config.toml
n_head = 5
head_dim = 64
norm = "layernorm"
norm_eps = 1e-06
rope_base = 10000.0
bias = "qkv"
init = "normal"
init_std_qkv = 0.0428
init_std_o = 0.0101
lr = 0.000942
beta1 = 0.95
weight_decay = 0.082
grad_clip = 1.0
final_lr_fraction = 0.03
Each number is 128 + 24 x the weight over its row's rms, rounded and kept within 0 to 255. Layers, rows and columns count from 0. Numbers have three digits each. The size before them is the row's rms in percent of the matrix's.

# o: layer 4 attention output (transposed), 320x320, rms 0.0451, rows 110-127, columns 160-319
# v: layer 4 attention value, 320x320, rms 0.0534, rows 111-127, columns 160-319
# q: layer 4 attention query, 320x320, rms 0.0564, rows 128-152, columns 160-319
# k: layer 4 attention key, 320x320, rms 0.0567, rows 128-152, columns 160-319
o110 116:079122181124115130117157157121147082147139107150137095108107142124108126113130081093123122134130132131128156121101138159129099122156131136159141127152156159123133160107118163159174155142122112136142140173153108125139087118102188121142059113168156168088134105128093152124092098160173122140153105119151130117119102153185180110142130164133118091098121102098079147133093128154135140154125166117114115139148126120103100140120136081102070102140127164133130121123153111153120186173114121
v111 118:129101133143110149136169106147132143136148121083147127103148072135085128121147140123123109118139140135185131107158139143107154118114155138142094088122110110123127115095155129118123135088135097129102143088120146100112084108149121124126138158095148130126076110115126145151153119164174137147143149136126122134160120118144152135144071125154118121078152160126171111131126089089110132124131146116124108132082134112147137119123148162136128106089109138085088131113113103109114113176161115
o111 109:082125099138138128088163153091145122179127122120146120125091130058132152137108156145131144088132112102129116153080127145113149096135156123146112122074091148162135131138127093142144143115138151123123137103175101196114154136169115102145164117110143115164138108128077150101148109168106142135149142077159122111108112142117099105124135169132142097130123130099141144133113125098125096141128118128173145115151084054133140144167143178066136123121108123133110126171146122167119115187116108
v112 120:129096181085110105118152128129104141082142130144156181091158141168159121144124119129118123145166126120159120127095105119159180096128156133138132145157128143114127120096126107136124092125136059112070125106132152122117112114134120121122107130111110168132118134138103127130116099123117134123134145171098176102157149135146110120139115120158147119105122096110108139137126128155143104147144118137118159094139108115110098128139134134162182092099151122102140144116108127101099138091133117
o112 120:121115156077144119142092156131124115107151140136110147147142124111142111142111134098151138136113133149135113159124103140152117125143107113103149117116149114142134118118123109165130133117145125139095133133131170151134102116131090157136090144084108138123155104115129098083109118163136139121073159119129083171109120125092086045120149171160114104138099130089145133126171109123106133138122181117126134126116095088124097159148118138103137121099102098155143115098143169147092129120103145
v113 110:113153113115111112138151092163129158118170123147147115111126154125145091080152128107108104148113122127123097149111136140164127109146104094080161114101131077127089120092128134113126138128130151123153117148134151127176151097133121157158130155145091160118103143092115107143135160149109159094103117144158116108137081119124131129158162153120112134126160122148156103119145112179106128133162107142144108095129143117116127163123122121199119145173133169120113177083144130081158115118173151
o113 104:112115131130120166122122166182120185119102122126107126135120146161158103120134122139146118139131161116169130112071145156121106079133143107112114132083102109135109147106126118119101091153164118142140119130123113091123111109107105121140107171149147129137110157119106067132162137122153148160141076089171130191129158125135109101104110086167121139148120124112116125133156111119190150145124151084138118102106155128092115141105143122138110139134143078120134141087161176093175096156111175
v114 107:120142132167135136130064147127124077143168135105155136152145118154141150138112150139135122118127133142111063143172091143130108137107117139091160138106123124063145188166150160114106098075132122177115098123153092105118158125094152142093116155133087151107147129116175115098130125111146168124129104111106097105108140123139144133123110127119138124149131089128114141055124096118142111126111145112070127124169126139136101095125124154120116130106116162162121138168066127114174107115124117
o114 106:122107137109124098135112147109133025133131121143158125106137116128140132125094138127151124104118108129103164117193107107110140104133137150083141134107122122141140167106131147200174137120146142086142113124143069145128129110111105123123127117108133103103160182083094166163162123134126132089167098143104139101126111123122136151079104176111096145107186110138113145128119134127192138139121155149118147122128133114131128092077114067118128147129133163135145159129085100133157146128094106
v115 114:142131152122107122121139129145072100118118102122122116094117142145125092166146112122116104087174123135143120087135138168091102110125118138137156142179129167098148160120129128111131130157078173129114113170134130143086172148141109117118145132079149135133172130108091139167142136124127153102129150133144169197155114127123153072149097118099132156177149098161142121110104088142145123159102137141127140150163122141106154110106126146132109156134158143160097107132184116116119139118142077
o115 112:179124037159158145139153121152106148074130142157172116150128141130127150151124115117090116095135094120124073130110118122139122153084106132139152123109111094084083084169120182086146084170131116124110167125118074125112124131115167112106115128128132115128160143133102151131125149153110110121141113190096147098086136137130155130104139071084111145135126129160108106147121118136039143119129127123126106148102124089115143158125129192132126094160137118109078141168129132110122140120102110
v116 109:146168128074111138152129124116090101109109150129125132153136151139119123120087153124152161150116159141152099098134115112137140120139112092096120121147147134148141099097126108143100118065116118120158141167146145146118162144070131134126105118119153109151149118151120164127144137157157121092148152170151144159127082152133128128179126100117149115111129132104084127154167130128075149121088145179134122145136130116138095141089132134192097184148116136124133163114120175117136155144129098
o116 099:150134093090107173144108123158126125135137121118133129102123132141142107155129112083168146147111144160134088115093144168115095108137136122142148107125139141098115126119095169141071084102151145149155145143120161123147065102099119113093124137099150129159144170108125063130149141141152139121143063054145153148154100133160161141108101117147120096147108143144105130113125137141131166110128162124117124164129126138117129161134150185178099131122146123170069141098130152092140087107125117
v117 115:108110150146152140119136145119144140123143142140094117141168170098142117137107132150111171137129132152135218183149112167099145135054079139075135112136165151178170149110144128118083117144156114124145120168110111110142164102088132138098094081121115073123160131101178144147145076156118095129130106126112130127134098129100082147146140127127177089124166092122163128143106091115143097141121112119084091112140132150115140130125162105131106140154109095158094106098145133125148116099080111
o117 113:123113168105123109157124117101131118106110131109113140141151121161106133102104113195103183183108142164140190149147141117110143162121154130180124146122131133133098094115136160109126114133126098105129143108128127115148139116135202133124143144139133134115130190142129154192131143109085071105146117137099126168128126088108082114111124122091133132122136133130112166122093151152110139112133103117086091106129151137145120138125130066141111126102129110123084078118091127092102112091078077
v118 103:148123120145141152131120128112134135118145130095168163113110107121103123103132100134104144132106156129165144129130093119122102146137137108096125099109152127156137139097182136140146093158106162097098132123143132125126115124116141117143109100140163158118095147091113146153157137156120085087139169100135122114152180123143149125124143143123097119136134161121090123146124179157130128175099160146143110078146129168120113130128136148142148164133138122127134097157101157158120136137138073
o118 102:141179180091157052123134101144143083133116112120132174128145137101113114086127105080111126126084112086121144144118105100131166181108086152112099133130133101145175128102160138129136141130124154086112139115120117141093130151125176147131123156134132158146111192106073124127132140114108153108152134136123122135154122153116121141135140141084120156142147115057182125114122102132094062118128096156083107135132134146171120155134135136150115127121128185118125129133109125142154121101192085
v119 111:138128144149130106129143149122118080152156153117131150156120132115120123104104151094139103127138083126133108148152144124095144101126151154118104149136093130208134092140139117101114173132156119117166202152135108131168142129151128163112117143133125106136139157102127140085093097119095092134125134157111101141147131126095104167144129151121103118124159157119142107100094103079101153145091094164123132116098151132144077164151113082147124185099115117101159114148093067123099126150128178
o119 100:160124077144129119100119098108146149159116115159107126094092115130097119148090174097139141141126169127161113121143150130166161128158115131167158107127133128154151125117131122163088167141163127124102162070174141119167158133126106123127125130105153121108103180154165154120100087104110161143137126105172121130133165130085122105116154158106139123143134092135102142093127146114217105132123141111123143108130099120138156120174175159137120124089120107122126125136114115127116099147142134
v120 102:137096151103121142141144112145135089137127092209122140159116134150140092123150109171167114133125122097148114132141132139091090112108153126144099158093116121119154117118096109127108179145099128136138123152119116135076162148141162118077155073131141098140164117146137114113116151081111134125132130168147142137140111153140109121122119136137114091147073140152122108169078167163116163134087125134128117116184101131133082111153114101141125107153149164113133152087138123150101096147090101
o120 103:141152149101130162183139113145131116115157140142149114119161161183130094152149109117149107114138147163138157137099133160141107108099068128141123154163131100108137115124141139152108158082121118154104117151131156097144081124150121140096135113116115115101132139146138102070102152134169077156129120187141120118151093121129139110121142160150123108110129153130186087158111139135115120138125135173136132151122149132099121082135129092164101126129150144085139146107159136144166117122109121
v121 108:118151135106144176123152134170140079156134135114095160160153143143114167150122125116152128066118135107142141133105104133114114127141081143150131093137114093128097129108133129150163119118074165143101118119165103162118125127104121149099113120103140119089117134158121148155129122116136147148112177126107149139143061118135135114154110120056184097135151132130155127129134133137154126096155117158083160178156121104113131092115138121094121133138095142084112155192147181126121167134119103
o121 102:162143129130119133159141145096150112091159138090099149071148156136174125161159135072114131122111101157141118116089089157112113140113123136079149120124128105062114131141109149148115125104129101120143125129119115156075108131146158126126159150135111090160140168123102101147101121122168115117110131131124126106198097101138133143129089147124129105130148125141139147116138117125141143080120124169128134157133149198148132131134115158105097139117165115101126120159148181123133122119107138
v122 116:119140136095121096121098159137126125169103134123147143167150149120109115130192124108158114137204169107105117159140124118141154115126124107141168129093119093125106111112147110135125131158126107130136163105110125101078123141150107131108148141133100085177076129148127144110201158095145160124111087093126111161099093153142115124126098114184134088105118124129102176117156141163121126143138103135108138102140108113140143137134156139131122116127130155090143109150128123160131122135139100
o122 113:122161141150143106143107136136142105144124117146118084120188110118085131127123168096127106070145123152156122114092146123158182091110146153143126120195159135116149127126135102156128154108088115143119149136134103132123130134121143120114149125140149118149102043143116139095166096138131118102089098079143131082159112121092097129127146123140107114147136161126139127074160161152126145146097126129130112114135114145184141089128166148103105157120130134121124145156175169124118113161147133
v123 122:125134113133148139118137132112130129154153162173087096128134128107163154108126096124128143142129133171091140109095144105149091142157142083108119163127159130154145111126146110127182139136140138077105142135125110177151183079140140103107114112078133126144110130114132137121118122132137131118158125084122138112068170112151150100133100154117143118177179135159127091119090145162122118155103144079178164100153132111117106127156094117136142134128115145136135172097108153108125155105119111
o123 116:129150095170126173074141102120096186116117101099113118142142146161091125133163102089138140132138136106117133095131133103118168118150120128094124130104152132137139110119137142102107112147093101139108118138116143138148135111179153124113081160162148160174148176121157076155114134146164129139141103108157144146125114108124134142143153109115150156141096106137121097124136125119174143109114110130107114108112098121103145128133105146109109095101142061090117138118121173095162109083106141
v124 112:157168142096136145119127110136143132140131143145103112120074124149084097173117155122142145143143105122132112159135099115183064133108154133084145088154141137117130143185179117142120153120152154132164128094107116117115151119124120145139150135108114134119138133076119133116123126109125161122164097121075093139119108117131116079125091146112141137128162102109092133120110125078128105126109131163137184173122143086126117137117151117117105108160134147101117147137194157135169119147139121
o124 114:133137061142108087145146122136113140115149124173129107121128119156093088141158151152149134117142086155142098131135127089144127146138137167125142129120140176117132138124128127145103093123083150105141138139129142131143127120160092082118172160134167144144180091111160094144154089105118093149109101103173155113133103115130127136118132164097123163139138126111095122093110143098096120129156126105145152139146102144114125116104163136107113122121115115129114151178137174143171094136080132
v125 109:095092136116136130121110149137142095170139137133103139172091116095105109089076128111129126171117149131149126111116132141114100109116094109130138091126133094115132105165149123143082167151128111161150138141123135136178111146106123141157090136103136079119113127142116109124126130133141103154139093204135100164128123128106171107165123138133133088121117123057135140163178095124132186141106146077083100114112099141124097141100133094148105126154119142167121144088146135120163095185131143
o125 109:137098050070131141124126134130123164125129152154153121100143112147125094127143119131140171139148134150135057131054162162121129122112138128160145128139104179123141115135107135128097136092140158132154104098135115101169125115144112121134156144082126094093123104147101093089150146117130089152168089126171139148159144110150193103138112142137182108108146137127139147122155162113164136133105165101122148112137113101131137095099186097123142174102166120141121142111082133143148130154105116
v126 111:111133151100154118133126152167117130172100142118170122179110125125146096127150116111160126146120121146108129166157124090119129110144102104155132075146129089138157112133121152110110122133143117157141145145112131162101122155098150157116120120163130086134121142164158143132106180135142091119112161147166133142094060132129124153095129157156122121130104093140119181125123130111104138120110144103162138134117106137167090128140138135144148136149113135085158117134105136153174136136149090
o126 113:125163142150101166159123108126133117118102083102141115092130102152138113166133112107123148098098135155083111123101145117148146125106144129141147087189137158107159125138102156145086106108166085148133131146122117136169119140075122118146106124118097138125117119124141116112140158115158150126154128114160112104149145136106122143148141119110126089100107142137136159114172152138195157149160136155149145109136147163125128111127163098176089160122154121120142131109114112110149139125164130
v127 110:131169129130119147148101129143127162116107112119137118128154144116117134126133114115107104112195100184130134122088061129146100113152147107186119164154111157086126081134128083162126113113128148126101150071107115106128143087129146117140132113149151125124101118126101145121108148106140121109128135111143131177118171116107134134099132125163130132128104164147142142141109170130107164194117113148115111101154109085132138106149102114067156123100118109118156108125187137131159101127153155
o127 107:135152095157146133126079073135108161117153123118112129131137174115147118106115111074108090152117136121128113111122090092140121154125110124104141127140114112086116128130137086146112104151067100088145180111144149088098104169125087149118164118145094123161111148127159104151127180132121138123121144147083137164155127162130110148154160128178108119120146119145161094125187109122091128127133084156108143127113153126130130092139100177112156170119118100142122124128115127130125124071191149
q128 085:113177120131169175126122149175109088113169074120115119122117165124140185123115091126102178148114150128131096153142135162113139151120133135152169137153122133104124139110118122111123120108110177090155117154156129141153107126145124103155138161080141132108154153160092141123156093124135142136154109131148102104102113139147158111103134094096146129137120120128098139153114100126120175169093125131112162111143139104152113161117123178122134139140208134150123140118143115142134094105150130
k128 105:121071148162109125146114162120124151166112164122093160110151123160112088149130125105122080127134114138164124105063138109125115117112166150132086157131101177202111065115134127145141121187166111161128154103097138125099151139120158119129125120120143137128110152108179135147165173115142123135094118129122110125126125098145113109148111091151079116117151095157136081144094170132127122139172128106144104175111130119112133103172136134121121156148096082114144110136150137079112176126094155
q129 108:117176160102142175150131147128103099092152086116117120124141151138118175124119113122137155120078147115126152076148099163082104150163143145127183128124098070092116166147149150096137138094102194097125127122135122150102099128124109112123142158121118167138157118126087108112113119102116156081167136118123135147145123157136115114107105135126143145107090165135096155129145122114145135179110142156129160107113128133194119141133142120161092118126146127147058139120136107186135095144119105
k129 097:118111180190170093103114124117116081106169130138135104112157135164177090111124107204103132148182109154097095154120152124095114154149104186156115137164114127127141145133124101131160137113106112115136106137113071141124134137123113089133124157146125163095116066128155128087164105156074129112161131090174177091166115121134121143111127140128139152106124103098094121125179136151153103130147103124127102122182178173091137183157088103124135116103127078152144174112176094102148114094098133
q130 082:168123087112168146123123142101126154119107118218112121150132144151118148148175109125119129165116114101148136130155111130104154137123135154114127138153144188145138158132128163145133126144164139178161104147095109167124143136157112136101149162148111116133174121130145120133136133183101140109111131170096139118136140157100112132112124116108141154153110094123132109108107102169123124102181121144128122121141143159122109134141130151103137104146141122165153125095132129087110122125151135
k130 110:126109097110110167153155101108128124101080140135162154123152148121132171132127191098118151130132105100161144067140061116098123110102105081140150118113174168105138134134115164107120138138132134118117171133132123131164128109161128108108160097076108091163142129118076076145117124135107141085127118126128151136100158103157112114091177159148167111086124134168133173145143112110099169159086118138098194152129121129149138118132144122105144133165144138130115135143086130147143151137113148
q131 092:132116141117128101116117121155081118114170106135167128152109169134095131120145116141109180140114154089132131146114130127103115139143097121136134124130129130118174145149152108095129115127079199107128125161143152120102103130103102106148138120144150138123113124120108124126119108141143144116132127122156140174114127168190152144115127087100117140119114148098074154143128135099153179127122182151136153059099120135105128154079131122174130137125136149121112137129121127152130121149101133
k131 067:081094119160103106098066146134104151127125127136127170095151126147122106145110159144107094146076140131105132161116137123121145140125112156127114125106073126138110143142135131160104123139153135107123136087120107145126121139165160128141119135151133131141104085146157170142133149107144153124125146103101141121153112150080172144088041105191120144148137097092106143124107144156131094108143161150100149176165120110087154143124112101097134075124145136115127111138122108125109148103107170
q132 074:126138140136108096144134117145101133125123150110188117103109146141103136179127132152127159103108101107096128139070120119132153109125114140104180122155134137108149158113133117110118119138115184143160122157106120151116130112101122116098148109095132158134135139107109113144134154094134137121138097110132167136139117128178134131108155150154127109146118128088112128132117140170157125136124117144196114065096128117123126131081172151110084133162135147093120167150158135144155116120112093
k132 117:126146141140135128096122091142112129062132118124164086130098123105135144108087068195091115146132116112107107158155135117110147154156089134128128109133067130137147116129167123133125140095111095126139125117093102156112129118120114141162133134160125129078113069102139135110169123133086082083143109075132142119165115166059145143124108114110159146178110132142111096146172119148134134154157118139113127169175178109127128160140087102169137113119118085157112129115130086122124125121119119
q133 094:180102111153107120145136138105138162144092148127117136105158109146163133151108147117138065122124121165089145124123114110144158110101163155117131090132130154140110096119090169167118138135147091145136142100098119125166135132168154177081089077109098125147153127121137133161132174116125136126099104134093147115130120122102096119143166187151149109148137122140141100129150132186090102121124093114152120144126127106115133129152139157087108113139101101069119116121129141114105134111137120
k133 085:180124110086092173178130147093145111134109111140122168137153097124097129105130158016144135151103108159162155092100110150142143105127111104099119095140147142127138147145124192165137141120096143130118128114144156126131112168142128137110125086116097118157127144130107113160106162134157150149091093129121059142106125111130072097132187140086105079089140120073163150141109151138139113149132092131130127132105105137144134090133171149165138151184154152137136137145178122131113138147120159
q134 093:113091127135148162141166121172120132143159105178127092144126169147128139106106127107122097158102150147144124167143101103164086126153144164135141093134078151089108113140131151141096143091114141100154139139094088073135099120108101135141154153114125140110102138113102111100093139118126147102158137130140156132143152129172123100168118143106158115121087163118105112129140098128100114151142126138113172153168107104164109124126134160133121155102114107115078121133127089182161111120139122
k134 086:173139129122126157140107113128113153161140134110120118127174128124136113142144116097161103128080130145174131126121084119135106162112146134106097095125162118169098144148155152148112105112136102123121140113143197133119131155113120136101103129108121095176146156104114127137134147147133128150087135126145162143100126132121115119103095139111125099135121065181153161061147178142138055153144136096153118117135134143115136139166125107107138121098155140124133131123135127126136165107115141
q135 100:120136106145146152128133163122120125130118102120113108115127154155139130147140151136160159110131111128147110162122084143137140122117116124123143120144127098123122130091099125100144164106134111148129164118124115131137090118138127155153129106117113151176159132128148182141137120172118119134138157136108136111123113125116189127079139119121119105142109099165104121143112156090102110126103164129128121153160103071078093146120118157060145119122102103148125124104148191127150097140094145
k135 095:155112139099126123159117140096102130136130113071114119131115092097126113142144114132136123161131141134134178143104129111095154123125121154165123151127110127104108147153114127162146145109118166123140116162135141147123156110172086115166098124121122128086141140129101099075147105134142113163124124104117127075123172166154154132114146122153108163136138148150089120121143121181117123118096135181116137155104149138122134140142140114162143170136134123152123117148109163115138140120099103
q136 128:131129105133100141125132101149115135134115131162181120145105143100107134119136143137141170106118156120113127128189098118106135169143100105126182171142135118082142177127184127086158170148107148107123123180152097114113113097128121139146126122146117167125093124179080151138111094126133149121133178160128114105085128179165125146123131096104108152114111158140112185128151098108163116142127118158141107106128113144144135135113123119114110123146136158124166114137141074199112138123126081
k136 104:106147114163160089111103129128145114113143093148113117121129122150156160093096107186110100138118123125118087125116165147093119137150190160134112166163095119148095159125150100154125117100080127111128085167089104144128142168140112153133101144150153138131083087108129142093162101151089101060117136130168147130162130120081145138114131132123154110097119151114140096157109096166102133108123147142084111141145163134135148133109111072099097096153146074155099183110160134123140095104117126
q137 084:119112118128135116110164141148133118148144093143165134176103103124102132104104156133110168117108147093138117114168116115115098173168086089134164189132109120100160157143177104105157121206105132118074150159150118101155152118115101130146126110156132155122130134129115126155074127148138158127162166167108117113099143136148135132133113076077121126138123147134079150106126121104133138126111165143151129090117137128121161133104093126123116140153118168127138153147131107202138158133101111
k137 088:094125169167153144084143120159114124115104110127140135137118131082156141127116074160137146094145108131125111114112143141096075153172120163151150148120112126147147144099139093147111135139133122113131145126179118146118125127162139133170155128150173144054134112139128100095148100131087141139132117158156132116158137155114165123150059118113121147156119129117088127140148111113139128151125118107125124086127149145109114124109116120153104089140108145157120150105112144118171142123125123
q138 100:154125098131158118120119151117164166161097139124101118134167137153160135161129129095121085147120105162126117123095128099128131107095149162121093084165141143159112105156076160168127131112144110143149127116089140133148170161131166137107114114117093112138170135100158134148148137128115113124089117102139113116134133104078131142138162169156160145119142083123166090117095116158109100061143114131142107164129125132110122146164113141119168139135128129117142108113097167081111129104126148
k138 084:147151086119080128133132159128150142118146124138104178134141113162068125170127127068164133120136093137129175154139072137168149106145138107107144116123153139141120152110099199108130134142149144116124109110112151144126105131114095133125116106111108133177120168150137079115070133095135134142088157155092096126134086098149103141098144161154122092126113156122108160106168116133133107130138124110122137110121085151159110092124141150135115133134113171121126165169136104134140131131147121
q139 076:130138130111119134119129109137168094145105122136105123151100142161112135126127129111150107141141182151120101124107119121117102134113092154115133167183127134133125106168133113125151114115151155141104103144072128147139116134091154141155122086129123104101166137119144155138095125129154133120094158142167133103140143060149097172122126162108137150095118071114146090097086096132122093092113139167154100145120132147144136146134135086118134119121134165137183098126085165175158133114115113
k139 101:170117069095122142146134144107145158124118083096132171153155098121109164163125169053130131137119139142133158119119096120148115097126150126119111102140120106147088148119110173159120119124097131134123097123110167111116095146135138145123092102129073130156129154127097106168065156083161151138120117170120121155107120130159104131140171129109124135123134155142168145145090128135132101130122153178125116153122116127129121099144115136168158155138124157121147155170133094124154123127141177
q140 088:123120137113115105121103110132113097131177105127147144161083121129114120112136099129120143092122163075135139155145106163127111160178091124132135143137141114123140143124169112093162085117121158122132166136162125126083090121161121119162150138097159107135112127116101113105092086141146113130167177120133129136133126173149128149097097106138145112112107146109118162147110120117134176164109157179105141097132130136126126126104123150177098134116116136171127129145130110166127118146126108
k140 070:089091158122159164111089120137142152109124199107104135109114115156147130072136118141142151118104114148039115126109165156140103146125111145135103127115109144140131101121135115114091132165131128105140119113161106127117141122114145115138104142128149130083135153143137135113154159148092120111156092141110108096160118148163158134127020126113118118143140113156098116131142101105142141120145156124131116127087166135169173115141119093151130140121121116115116126135169156109141153124143103
q141 097:135128101158109095137141169057161145148080122120120138094128093120133142127111121112129096104135093131102134134133133150149151127128117168158128104117119141127114113138120146185175129117160121153133156089111128117163163138150108127104119106075086119121130178109139159150123152127114114145103139160101108111123140115091091172133141146150118114104134098157183109113116134159080104102150087134125101148137121111124107088138116149103101192129107136130144100147153126123111096110123166
k141 098:082148133164160096102129109174096123079116110108145079155086123111201137092106114174105139134134154114093127146146169134130101173157106127117142152135086109140145130125150069109098133100099163087151134143151109136101136129134094126158140146181153151100088119151125132142160105146096112095159125116136173135137145173100142159103124114118142128132117122124129159112141106098094177125127133139111146098141156137111123183117096124148108105107106116136113140126125138155152081117130109
q142 094:122114150126153165124124094142131095114141123146125161156118138132159176108129122141102128123150132145093094126135113139141111102107113131133169114099113135135137126113149176123148067118129112099169119129121117146137109141107132092108116152155117123139142123101127163116086143123182124096146128123122132148154128132158145114145120120163163122128119098106173114138129092132112116081123120153095127185109131139140131121068135137152137123120134074121102171174118101122175105102136146
k142 101:158104123109118156127152149122102112119119157140128099113187135145110103171131117118157126120150090162121080145100100119190089096144123105140090112149176093141130119127120105148105127150132164169123139097119144087155138169177162141117147104106106106146137136164137134186155143101163114174116095146107128114070113117150087130133136116122164106149119162106146113153151166168130125155119114128127130117116142122140106132188121158087152164133157133147148115129114125114150159139188124
q143 099:134127118121138146133124097155122102144097071143095112136114116170177165143122130100098133113094088126154124097142131106059128119168154146147156125067128084143115069094130136115157151125112128140108071109131093158197149143105166096129148134130115130102141142125157134153136118138162088137159127101159139109121118138114135101102134133063118110163091093134118090153118079142123155111090155102120142128137156108145111152128121135185119109088169123106132081096139115165126116107146121
k143 094:143099119147166094134135105124138113086146105125114132097126104121106117115119123123157172135120133138176088120118108155149141091085115105163154134153172081142139152129115112163076179128137120095102173092157140105116160100179122110132122126158095135136131183106096113162101097088092125156100159098084102122110122084148145146133096142135149143123119147174113149164144129116141085143119109096132129118103130172130139105173130112109153130135137137167109147167084157098100151127119175
q144 092:149113137162118092101115098153095124128118126121144170172102101101117099151097121128176091161120138163106156132101118195153122125112149146141125106110144105108088103116157138128144145151138131109121154116178093141122144100120139111126115153153134111129141149134108144127149129157158150147146161134134108125132174127131129175134122062130124142131140088127145122099083153099119144150121098130152096172140103135134118081129160107134127158112098077137126101139136150173109104173111145
k144 096:157179132147107124167141132154202175143123143131091165136133095123120134108125110072106127135131114166140103145125107115144166143134102096125121123126105149163150131137104138174129113089113163169164157133102185123143083128132128103115137131126128144167102142104123111132071104119124152143159110156076147143146107138106121080140134144114123097118125112135167118131134200143119124117143126102125139141116132120178092115188143132105187172129158114149117147158143145170120133147119133
q145 101:131128116116142173137156132090105134109142140162138157114134184120140126120138119120124097146142129130150133169147170096135145118114117126106150098176121171102185111152136159157128165088156147112132098145160120121131137148102108144152159192130111133134121137126139136126108126116119125119109153135145103114126166111137118187175113139115149119118123094121141106154136128126112114111083161107093096175084094099141111140104098094110153121138138119131134151068086100117130115103140101
k145 095:129088118137130153116156120117129162129157048138146115140132111119149155131122131112173124079139145089107121096091156144125097162166135135136116140149135136123109143112136126114116135103137146105119167110135133116172142105139131097135111125143105110109084138151115151148155090142119139119122131107122158108121091115129126113113163113106155114158149134163110075143119059159151146113125120090119105116141171116117148117101074137120174153079160142073127145131114130114092110124139136
q146 100:140110121138124158151054137084113138148140156167109146167125108114134117143129130144126149164171143156140102208128155147104134116142085130088154117122136119119151145100117125120105149091109135111145089143114148109116121150068144143107096088113130138141128140182144103128141135151138144159114115125135128103138166150149151116134110102166099127109124118143111128174157137094114107085059134129137127129137159181122116110137135129139159169136139167126165088126131118105079165124111091
k146 096:141116092127106135103064146129142117130158109117114088155117098115138122122135119146112158165094157112131109128113131115172130090126164129121152093114127135157133137131139139097137132122142120141103123110098131097089139135163149161130126149153158145143103116133112116153160094111105136120113087100137112162162160105141122114155110163103166119133108126123117128136129112119111101117165110129110124097120116115155118126146113128128133129146142125123090110114096132131114169115084123
q147 107:152149129134133183115106092130139141158137108101126121130143175132146065107164099103108122127109116084157092084136117145110141151118123130096136134149135136136172123141144079136118126123123169132096146127158157153148105085112130146120099151124100141137166111128085128125137109097116097108177149168117095142133096145144142146096177108164146139132152127087110158145113103113084144129106105121105146087151149103135109116150103132121095141137126137126114147100140070092111145092141159
k147 102:128146092099097130148150118095115067132123160096090137105131094110124139204133115087120129088106097131100101136179107135111108131117108137101178121108141174148110093141100156156166157123115114110143147142087121113131131145147084100126116102098092138158149141108167120118131175122172146131138152137125098109095120128150104116141131155120166132096100089162136151142130169152150114115147117157113152141115099151147105121148142178134135155118162124121147117125130126167133176163175148
q148 097:134072121143141134100085104184075189109101102096146090186142101128115118142137158128131141101149135099113107129080105117129090106126116148129097116143146160130094097104114139157126090099100160125090107161150205145165159096084166104146092134149091092160145150084125157158146150157136100133174121127125149147111129149153105134137161164128140134166106094141119134164128146123111139146098117118148117168126150167104178125132111127114149107134119099069123130131102122145113124142103140
k148 098:093181136146132151097109103157116106143153091124180133137127118111145125080124111145149120113136135129110144145128108126104178136136167122114114113117103078129100114120139119176161114138101148154148118127169134081144119078150087172128124135155106146119112121118144096108125144126071116146119176121129113140122138121102080166118119088159143109150117164089143126158153161110127125134148105113096122103153103141156118144123131140133130160133116125151137136145138083152120143101076116
q149 104:125124083132166122134072108121161125088141072142112097085132133112124136128069124125150128133134137111167132127125089109159167124158111115138156171146143163109140138105117159118149095142149082118144137166118135114142112131131127150132083122106131143106155112087136096123135086124135177123151110124149126145169111151111129166169128121109102151123155093120136096140100132093172165102100138127092122123083131130112124115140087157129141168132122147170161137102129159099135134130100120
k149 098:142095141113156154103111170145099142089086132127123118100111117135139143119170163132094107121121084103109146150168144149123118134145153157134139115139174126137131124104094171132108142115112135107157155112101097130124112108139111072109147129133127123143126119162120096134086149146089123153155160150154135074108111164146112087119148131135120102108086141148074131119104125089088124118120181100138170146145137104114177136128082165166122111179139128108109159137099115099065122141132121
q150 095:161110140097128123119074140110131141169132137164147149109199118135124115115096133136162114138143085113099117178165146185112129142115160156116119088130183146134159122074077110106122116095123123146153118130143178101120130181116094106135122111118125099104102112137113128146116117106106142128114146138094117129168084106127120086162142161122108100127099123154128139168146115142156136108143168145115133093134131150106082079147123144126183117137122130130132103169137095095148145108126108
k150 098:172121114133097135171115145144139121129110141125102158169148152142111101130139131108160119159126151139120133100128131142138135101121132161131148141152157134094125098152152204139111141179130152144110148123149086148130110090130135112137172141141159103140109147147117150169097136121138128139140087084115108120139191126145113112180142147124119119114137128164145110158125174122091129144165144117205090115117045103116117099124162116136127155152175125131155138140169147116085099143133134
q151 103:122103125118134075136139160128145092153156149176114167136092149113162152092093170133142133140118133130164148129112151131144106121124171145134133118154142115111168148103134120097162150073123118142133133089156133147124151109158181128114079101103120165138114130160165138121115088139095112127123165147121121092141140179169164124149140090115106100160123120088120109126163137085136158126115134127096119135127152137150133077090106142079144127107166111159154095090143118125100116147126137
k151 094:162163113158088160138165194105108138101097129092103137117153136195159095127136132078105115103142108156118116117109143129147098100123130155145153116169147150133120132148113144132120139107099117148140154147134131157116124125149112124136147130123175164139094192133123085155082130132126165118111101121093114145105136124108093085113124161123154154102113120155174067108083124116116087075141147155134144096154115119165146086168129116148112129121127142127122120125164111135116114162140114
q152 096:108163116100142120107112152114102168161135115151146157145074130142146130173122115141174093079108111147133161133151148146139129123099120113160113097104125141109107107163097133142118127124121133164149116153135076132126156140123123131125136075135130130138102112165150102082101115121141138155126134148182109129109185133119163169164131143128108094123125138105109116089116105153143153134157149160148152149086128112114149090116136142138101146117095122169120130155139136148087137137095141
k152 095:133122083155116162118161119130149120157148143138119097190087140123114129148096124137141154085142074170171124096085101120136125129130141111142134129129138140152129121160141123102149156138125162117173129080181138132163129127129098110142144120144154142122138133144098141179104086155102136060150130131110107147118116187113143134097123147134160099136120095093114148135109146116094142140139100154095123135149131129089095137144129137101148140119085124126071117128120143078193153126132156